Weights of a small GPT-style language model, trained from scratch on English Wikipedia.
Size: width 832, 156M parameters.
Architecture: RMSNorm before each block, biases on query, key and value.
Each number is 200 + 20 x the weight over its row's rms, rounded and kept within 0 to 999. Layers, rows and columns count from 0. The size before them is the row's rms in percent of the matrix's.

# layer 8 attention query, 1280x832, rms 0.0809, rows 749-767, columns 704-767
089,188,204,195,219,198,213,177,235,173,163,238,192,230,183,237,206,239,208,177,208,210,187,159,183,213,180,225,216,185,205,179,221,222,223,199,217,177,218,198,208,230,189,184,191,187,187,172,177,150,211,203,195,208,199,201,174,183,223,210,220,183,198,185,178
104,184,228,201,233,184,198,195,206,189,222,200,196,187,171,224,224,180,199,191,177,162,208,178,189,193,195,196,228,158,189,170,241,231,196,198,177,195,203,164,204,201,189,212,198,213,198,205,194,219,218,194,199,198,192,205,216,192,212,165,228,192,196,204,221
093,209,196,174,204,188,201,200,160,219,193,170,162,173,201,160,172,202,184,218,206,209,183,203,231,220,232,215,203,197,190,229,199,178,201,183,209,184,181,210,156,248,186,206,210,214,196,223,172,202,204,168,189,171,214,235,210,197,201,205,190,229,224,257,174
098,191,229,226,197,198,228,211,187,186,197,211,207,223,182,222,192,220,179,193,199,220,234,196,194,203,194,224,208,189,226,169,211,199,203,201,209,202,185,176,190,213,204,208,202,192,194,232,186,199,200,200,175,212,189,185,234,234,203,229,230,205,169,207,203
099,166,196,186,204,206,166,193,197,196,196,192,206,194,180,206,176,209,228,187,198,198,199,191,202,184,193,187,217,173,216,197,209,200,228,244,203,200,211,213,226,190,178,204,180,214,220,169,192,187,229,221,199,216,206,175,179,182,196,167,223,208,230,173,201
101,182,255,200,189,190,177,188,179,236,216,193,197,193,199,201,175,230,221,205,230,182,224,233,203,180,190,186,219,226,186,203,198,211,221,203,202,178,205,204,206,194,207,208,174,200,152,191,233,175,196,211,221,202,201,210,180,211,211,147,194,176,181,199,195
110,206,203,159,179,206,179,238,158,192,198,167,192,197,217,206,188,191,165,179,215,201,185,208,196,212,184,222,216,228,202,178,225,195,188,235,190,207,211,235,204,196,208,182,179,234,204,205,180,220,202,206,184,194,201,159,182,196,216,185,187,183,222,166,182
112,220,232,207,201,166,183,185,204,209,215,197,180,197,187,172,174,209,192,192,221,148,203,198,193,175,209,197,186,196,238,221,179,211,224,167,201,205,206,180,209,179,172,190,222,173,230,197,228,214,213,176,196,211,180,196,205,202,217,218,193,207,183,194,202
114,189,198,190,186,205,196,190,190,199,168,170,208,171,197,197,212,212,246,186,204,227,222,199,165,236,169,210,193,226,193,208,175,210,182,209,194,187,193,236,206,203,155,216,216,174,198,192,190,228,195,217,201,170,198,192,204,208,193,156,184,197,221,166,208
117,204,229,190,179,181,198,242,221,208,196,196,178,237,183,217,185,202,223,213,228,246,188,178,203,196,200,223,216,184,181,206,218,190,189,202,191,194,204,206,183,203,185,173,209,214,183,206,191,206,264,207,180,217,222,193,227,211,167,182,169,194,205,226,197
114,247,241,179,216,200,213,187,212,205,196,211,196,187,213,196,173,208,216,194,194,152,201,194,246,173,169,181,204,206,193,173,211,173,225,199,214,165,186,195,223,186,177,200,217,243,188,203,211,190,167,210,183,221,180,194,207,176,166,176,174,188,196,194,196
110,192,220,175,199,198,200,225,202,224,172,201,187,211,212,196,212,184,202,189,180,209,177,207,224,236,209,257,248,182,184,168,240,163,158,228,256,178,204,215,198,190,194,196,218,206,179,198,213,241,209,201,187,199,239,177,200,216,223,184,184,205,197,171,184
113,203,205,177,199,211,206,223,191,194,233,204,234,202,186,179,174,205,224,226,224,209,184,215,227,208,203,196,230,237,237,203,179,189,205,188,217,187,219,218,193,206,213,197,211,232,182,168,177,171,242,219,219,222,164,209,221,204,222,217,186,201,222,217,201
109,185,170,236,203,182,171,182,211,204,181,232,217,190,183,204,227,192,195,224,183,205,174,204,224,171,219,223,214,146,208,186,189,167,201,193,181,190,204,195,178,198,183,209,237,186,235,170,209,251,184,183,201,208,177,185,195,215,194,178,207,223,230,226,194
103,211,180,189,185,207,202,166,186,206,208,197,183,196,189,211,204,220,203,184,214,185,216,209,247,243,217,189,182,218,185,212,167,217,166,218,237,180,207,218,215,201,201,186,255,174,228,207,237,176,195,212,216,208,230,191,210,202,188,212,221,220,205,208,208
107,194,157,173,172,179,203,196,187,241,244,198,178,177,247,185,228,168,222,201,191,196,218,192,202,206,204,188,182,204,181,162,204,225,195,201,190,180,201,188,195,184,213,196,190,146,206,228,202,188,226,174,215,195,215,189,168,209,184,207,182,202,177,185,210
109,178,191,167,200,214,187,241,215,226,157,183,171,181,180,205,220,217,186,201,195,200,206,190,154,247,189,210,199,170,187,216,183,187,172,213,204,196,207,194,200,191,229,212,215,195,208,206,183,186,149,188,210,212,202,189,238,203,175,187,185,232,186,168,183
114,213,205,236,218,194,224,217,212,202,208,208,186,209,212,209,218,194,215,193,224,192,186,183,198,204,225,202,201,228,175,165,202,210,211,206,209,220,201,206,198,212,218,179,175,204,220,212,182,180,207,201,181,240,211,200,167,232,175,219,204,171,192,224,199
120,202,191,229,186,207,198,196,192,179,211,199,204,218,166,223,162,204,151,224,198,178,167,206,227,199,176,216,216,195,210,193,228,195,197,237,179,174,216,226,215,203,146,196,173,223,196,163,150,193,164,196,171,225,211,213,142,214,219,168,205,205,192,199,197
# layer 8 attention key, 1280x832, rms 0.0827, rows 749-767, columns 704-767
084,179,208,191,192,197,196,203,226,217,177,185,208,221,232,196,187,217,199,198,202,178,190,204,225,181,210,247,222,198,227,197,199,185,218,199,213,186,199,227,179,207,204,228,185,190,229,216,204,215,218,209,197,218,195,202,187,181,218,220,183,218,205,195,205
091,188,236,208,195,217,186,168,208,213,156,241,199,199,164,168,204,199,180,212,183,150,195,198,229,196,207,209,174,181,218,210,197,179,209,186,233,186,195,187,197,205,178,176,222,164,197,184,194,196,217,199,210,159,219,156,196,223,194,208,208,201,192,212,177
095,210,210,186,204,200,189,213,192,182,211,186,178,214,203,226,178,153,184,197,191,211,201,215,207,198,203,199,193,186,223,196,212,195,181,230,176,186,193,181,182,198,162,195,221,213,217,214,180,194,195,197,211,182,167,195,153,208,229,225,196,183,235,202,192
093,235,218,216,176,213,202,209,206,221,217,207,217,175,201,198,186,202,189,279,204,204,227,222,203,163,220,201,210,245,213,179,200,188,237,182,188,185,200,226,198,155,223,196,217,203,201,180,167,203,180,208,213,211,187,231,176,209,237,193,221,186,175,222,193
099,212,189,188,228,207,200,231,237,179,166,215,231,225,221,228,228,185,194,147,192,191,181,216,228,172,221,183,197,157,226,199,182,164,180,224,181,196,210,213,198,171,234,205,201,215,219,200,199,214,190,188,209,210,202,197,212,184,185,157,200,212,204,210,211
114,191,182,221,154,189,210,207,196,172,200,187,204,162,212,202,189,197,211,215,172,213,172,188,210,197,163,172,204,186,191,243,215,185,213,195,217,183,202,205,217,171,196,170,159,202,201,205,177,210,200,225,194,181,139,230,204,159,191,215,206,216,206,206,209
114,211,250,193,190,222,218,164,209,205,221,200,184,175,171,228,207,211,212,177,204,168,228,199,227,233,201,161,176,213,221,185,200,207,197,191,199,226,222,217,193,182,228,232,230,192,239,211,168,175,241,214,187,193,227,169,214,225,166,162,204,182,184,211,187
108,203,225,241,212,192,190,183,178,200,198,222,191,204,177,189,209,194,184,154,181,164,203,188,191,194,186,159,175,202,212,191,212,207,185,179,209,187,182,152,228,189,155,222,217,174,244,164,190,211,182,213,222,228,192,201,178,219,221,187,170,194,208,190,242
111,217,182,207,189,194,218,208,219,200,190,176,190,217,186,162,175,199,213,218,202,216,205,194,215,206,208,196,225,213,209,214,198,203,206,159,197,229,194,210,198,179,241,190,209,222,201,188,195,220,236,189,177,178,232,169,186,197,199,182,212,192,201,165,199
113,197,213,195,192,198,199,227,155,215,214,178,170,211,184,169,189,168,189,198,187,183,185,238,256,187,198,172,182,190,192,181,198,198,189,207,172,195,207,184,219,219,202,178,225,197,184,227,205,194,207,194,206,164,212,194,212,205,220,215,227,176,177,211,200
118,202,213,191,206,199,199,176,214,194,205,195,197,194,228,227,224,189,183,198,191,163,200,207,197,228,150,208,203,235,203,184,176,235,206,222,229,179,221,233,199,175,181,170,176,210,199,209,211,202,200,216,175,214,188,195,184,183,200,222,202,176,197,192,233
108,175,216,168,219,177,190,188,167,228,189,178,194,204,209,190,185,182,221,192,193,186,195,192,195,152,224,220,208,183,195,213,221,239,207,190,206,230,190,188,200,189,160,178,191,238,216,194,194,217,178,169,163,196,222,178,189,218,203,186,185,197,210,167,198
118,221,186,188,208,192,208,220,204,188,221,189,198,210,207,177,201,209,201,238,204,193,205,234,185,205,170,197,221,201,223,213,247,208,219,184,222,182,187,197,215,188,206,219,238,217,159,155,182,204,232,229,198,205,184,175,257,201,215,192,214,189,227,204,219
113,181,219,206,183,202,197,154,199,182,177,207,203,250,180,224,158,196,188,156,190,204,244,208,216,187,251,183,188,191,187,157,182,175,187,226,178,203,216,178,214,198,173,228,213,174,199,228,209,197,203,215,203,199,228,207,206,196,189,202,196,191,174,187,178
116,225,165,193,217,187,195,188,206,226,213,213,203,196,218,197,219,181,196,190,184,191,222,198,211,186,153,194,154,178,157,222,213,191,186,246,181,194,194,209,169,142,193,199,205,190,192,191,224,171,166,208,206,195,184,196,214,190,191,174,197,190,193,213,202
110,195,176,234,189,189,192,165,209,207,236,193,194,202,209,219,172,234,219,174,209,229,208,189,178,197,221,161,189,224,217,183,221,187,212,218,205,209,183,205,200,221,185,210,196,186,165,219,216,174,259,210,199,217,178,229,222,220,177,187,178,253,187,147,182
121,159,202,166,223,202,211,229,209,195,205,188,198,209,202,227,207,225,251,224,226,174,203,178,198,225,187,210,224,217,216,229,185,214,211,193,217,223,191,197,172,191,218,227,222,207,218,217,204,178,172,235,189,224,187,190,175,195,219,172,205,220,184,157,203
105,189,194,211,218,158,200,207,196,193,181,230,191,187,206,200,222,199,175,191,209,195,194,173,189,221,207,197,184,200,184,163,201,227,161,215,199,206,210,203,210,180,188,201,186,185,214,202,172,217,203,206,189,207,215,185,199,215,190,219,182,207,191,173,217
114,173,190,157,189,202,231,225,238,215,185,183,193,184,184,185,241,191,209,211,212,226,211,219,253,186,187,184,203,201,174,216,207,168,190,181,188,183,187,210,185,226,219,155,192,223,190,203,215,195,230,210,207,171,190,227,201,187,214,194,189,163,180,224,205
# layer 8 attention value, 1280x832, rms 0.0961, rows 704-710, columns 704-767
097,204,236,169,238,210,233,209,178,195,172,180,212,179,201,192,197,219,200,249,194,193,188,207,234,229,169,221,215,199,211,206,225,188,167,212,184,205,213,209,178,225,173,220,198,180,208,205,177,185,215,227,195,225,187,186,210,201,191,245,204,225,170,189,232
098,161,223,213,216,173,224,209,160,154,207,191,197,211,235,194,238,195,234,227,194,208,170,178,196,171,181,211,226,196,203,197,236,216,174,131,201,205,189,183,194,202,214,202,183,194,237,189,198,180,208,226,180,185,151,205,208,182,168,204,221,204,204,216,239
098,212,181,200,207,173,181,219,212,170,177,210,169,193,203,226,197,233,195,231,226,197,182,191,206,195,193,182,229,193,212,211,183,207,213,202,198,200,212,223,205,221,234,170,216,231,161,186,193,144,224,198,185,243,222,215,248,205,182,221,206,216,199,196,200
099,153,194,217,212,192,203,229,174,219,188,201,196,196,195,216,189,194,212,227,231,180,235,205,203,207,211,163,185,206,184,212,199,227,172,196,221,214,239,223,216,226,192,233,192,170,218,219,224,218,210,206,216,196,196,214,170,198,212,211,154,219,202,208,142
101,221,202,183,166,202,224,205,201,189,218,180,180,184,202,164,176,217,207,208,196,235,235,223,217,189,188,201,184,201,162,182,201,199,203,193,190,207,222,192,216,178,221,198,192,263,201,215,195,188,198,221,187,179,206,191,201,176,193,203,261,187,150,236,196
102,204,239,175,178,221,208,175,163,205,211,147,195,205,211,185,211,206,185,212,201,175,241,202,165,232,211,219,167,206,196,191,216,212,160,171,190,198,203,150,208,167,227,170,175,204,187,199,176,209,191,219,201,194,185,259,181,171,197,220,228,205,229,185,209
103,204,241,211,206,203,192,221,199,192,179,189,212,171,224,184,219,220,166,167,183,172,202,190,190,223,179,207,200,204,208,199,267,241,192,204,209,203,188,149,199,216,181,187,217,185,200,200,166,241,196,187,195,244,207,185,159,186,198,177,210,158,208,174,221
# layer 8 attention output (transposed), 1280x832, rms 0.341, rows 704-709, columns 704-767
096,191,192,200,224,239,203,207,196,221,201,179,186,171,199,169,190,185,202,149,242,192,238,229,193,203,177,222,210,198,198,211,216,221,209,167,202,204,204,177,200,203,172,210,249,190,196,174,209,215,241,178,205,199,200,205,192,183,216,220,182,197,206,187,244
099,228,200,211,211,207,204,205,215,213,218,171,230,216,154,212,200,202,185,194,189,176,225,169,174,231,184,166,211,213,202,221,206,266,184,220,213,236,212,199,181,201,239,205,209,176,221,192,193,179,179,202,213,214,178,169,183,226,177,179,197,232,184,199,189
098,171,176,208,210,207,228,183,190,202,213,194,187,191,188,205,191,199,216,161,198,190,234,207,173,210,200,232,206,234,223,225,181,188,203,206,222,212,208,203,223,227,233,188,203,205,185,215,175,181,192,242,214,188,185,196,177,179,206,178,223,197,218,230,195
099,219,187,155,208,196,247,193,166,198,198,234,234,203,200,209,183,230,227,198,162,188,182,217,167,191,208,189,226,162,205,203,209,203,225,202,225,227,186,229,189,221,220,207,227,192,186,185,227,200,207,183,209,277,218,206,190,226,197,191,231,178,189,238,179
099,194,180,204,199,199,206,201,189,209,189,229,186,213,200,214,205,199,216,218,232,219,183,176,191,204,181,176,225,226,210,217,185,204,176,208,211,211,207,230,166,234,195,206,185,216,172,218,199,207,202,178,198,219,180,206,194,196,205,223,192,191,215,207,189
100,198,219,219,201,213,194,228,192,218,189,175,203,208,176,189,188,215,208,195,183,210,199,162,199,227,193,165,203,238,194,179,208,199,203,220,188,192,208,236,218,206,182,210,234,203,224,192,214,196,150,167,192,188,164,191,201,191,208,224,183,207,222,211,195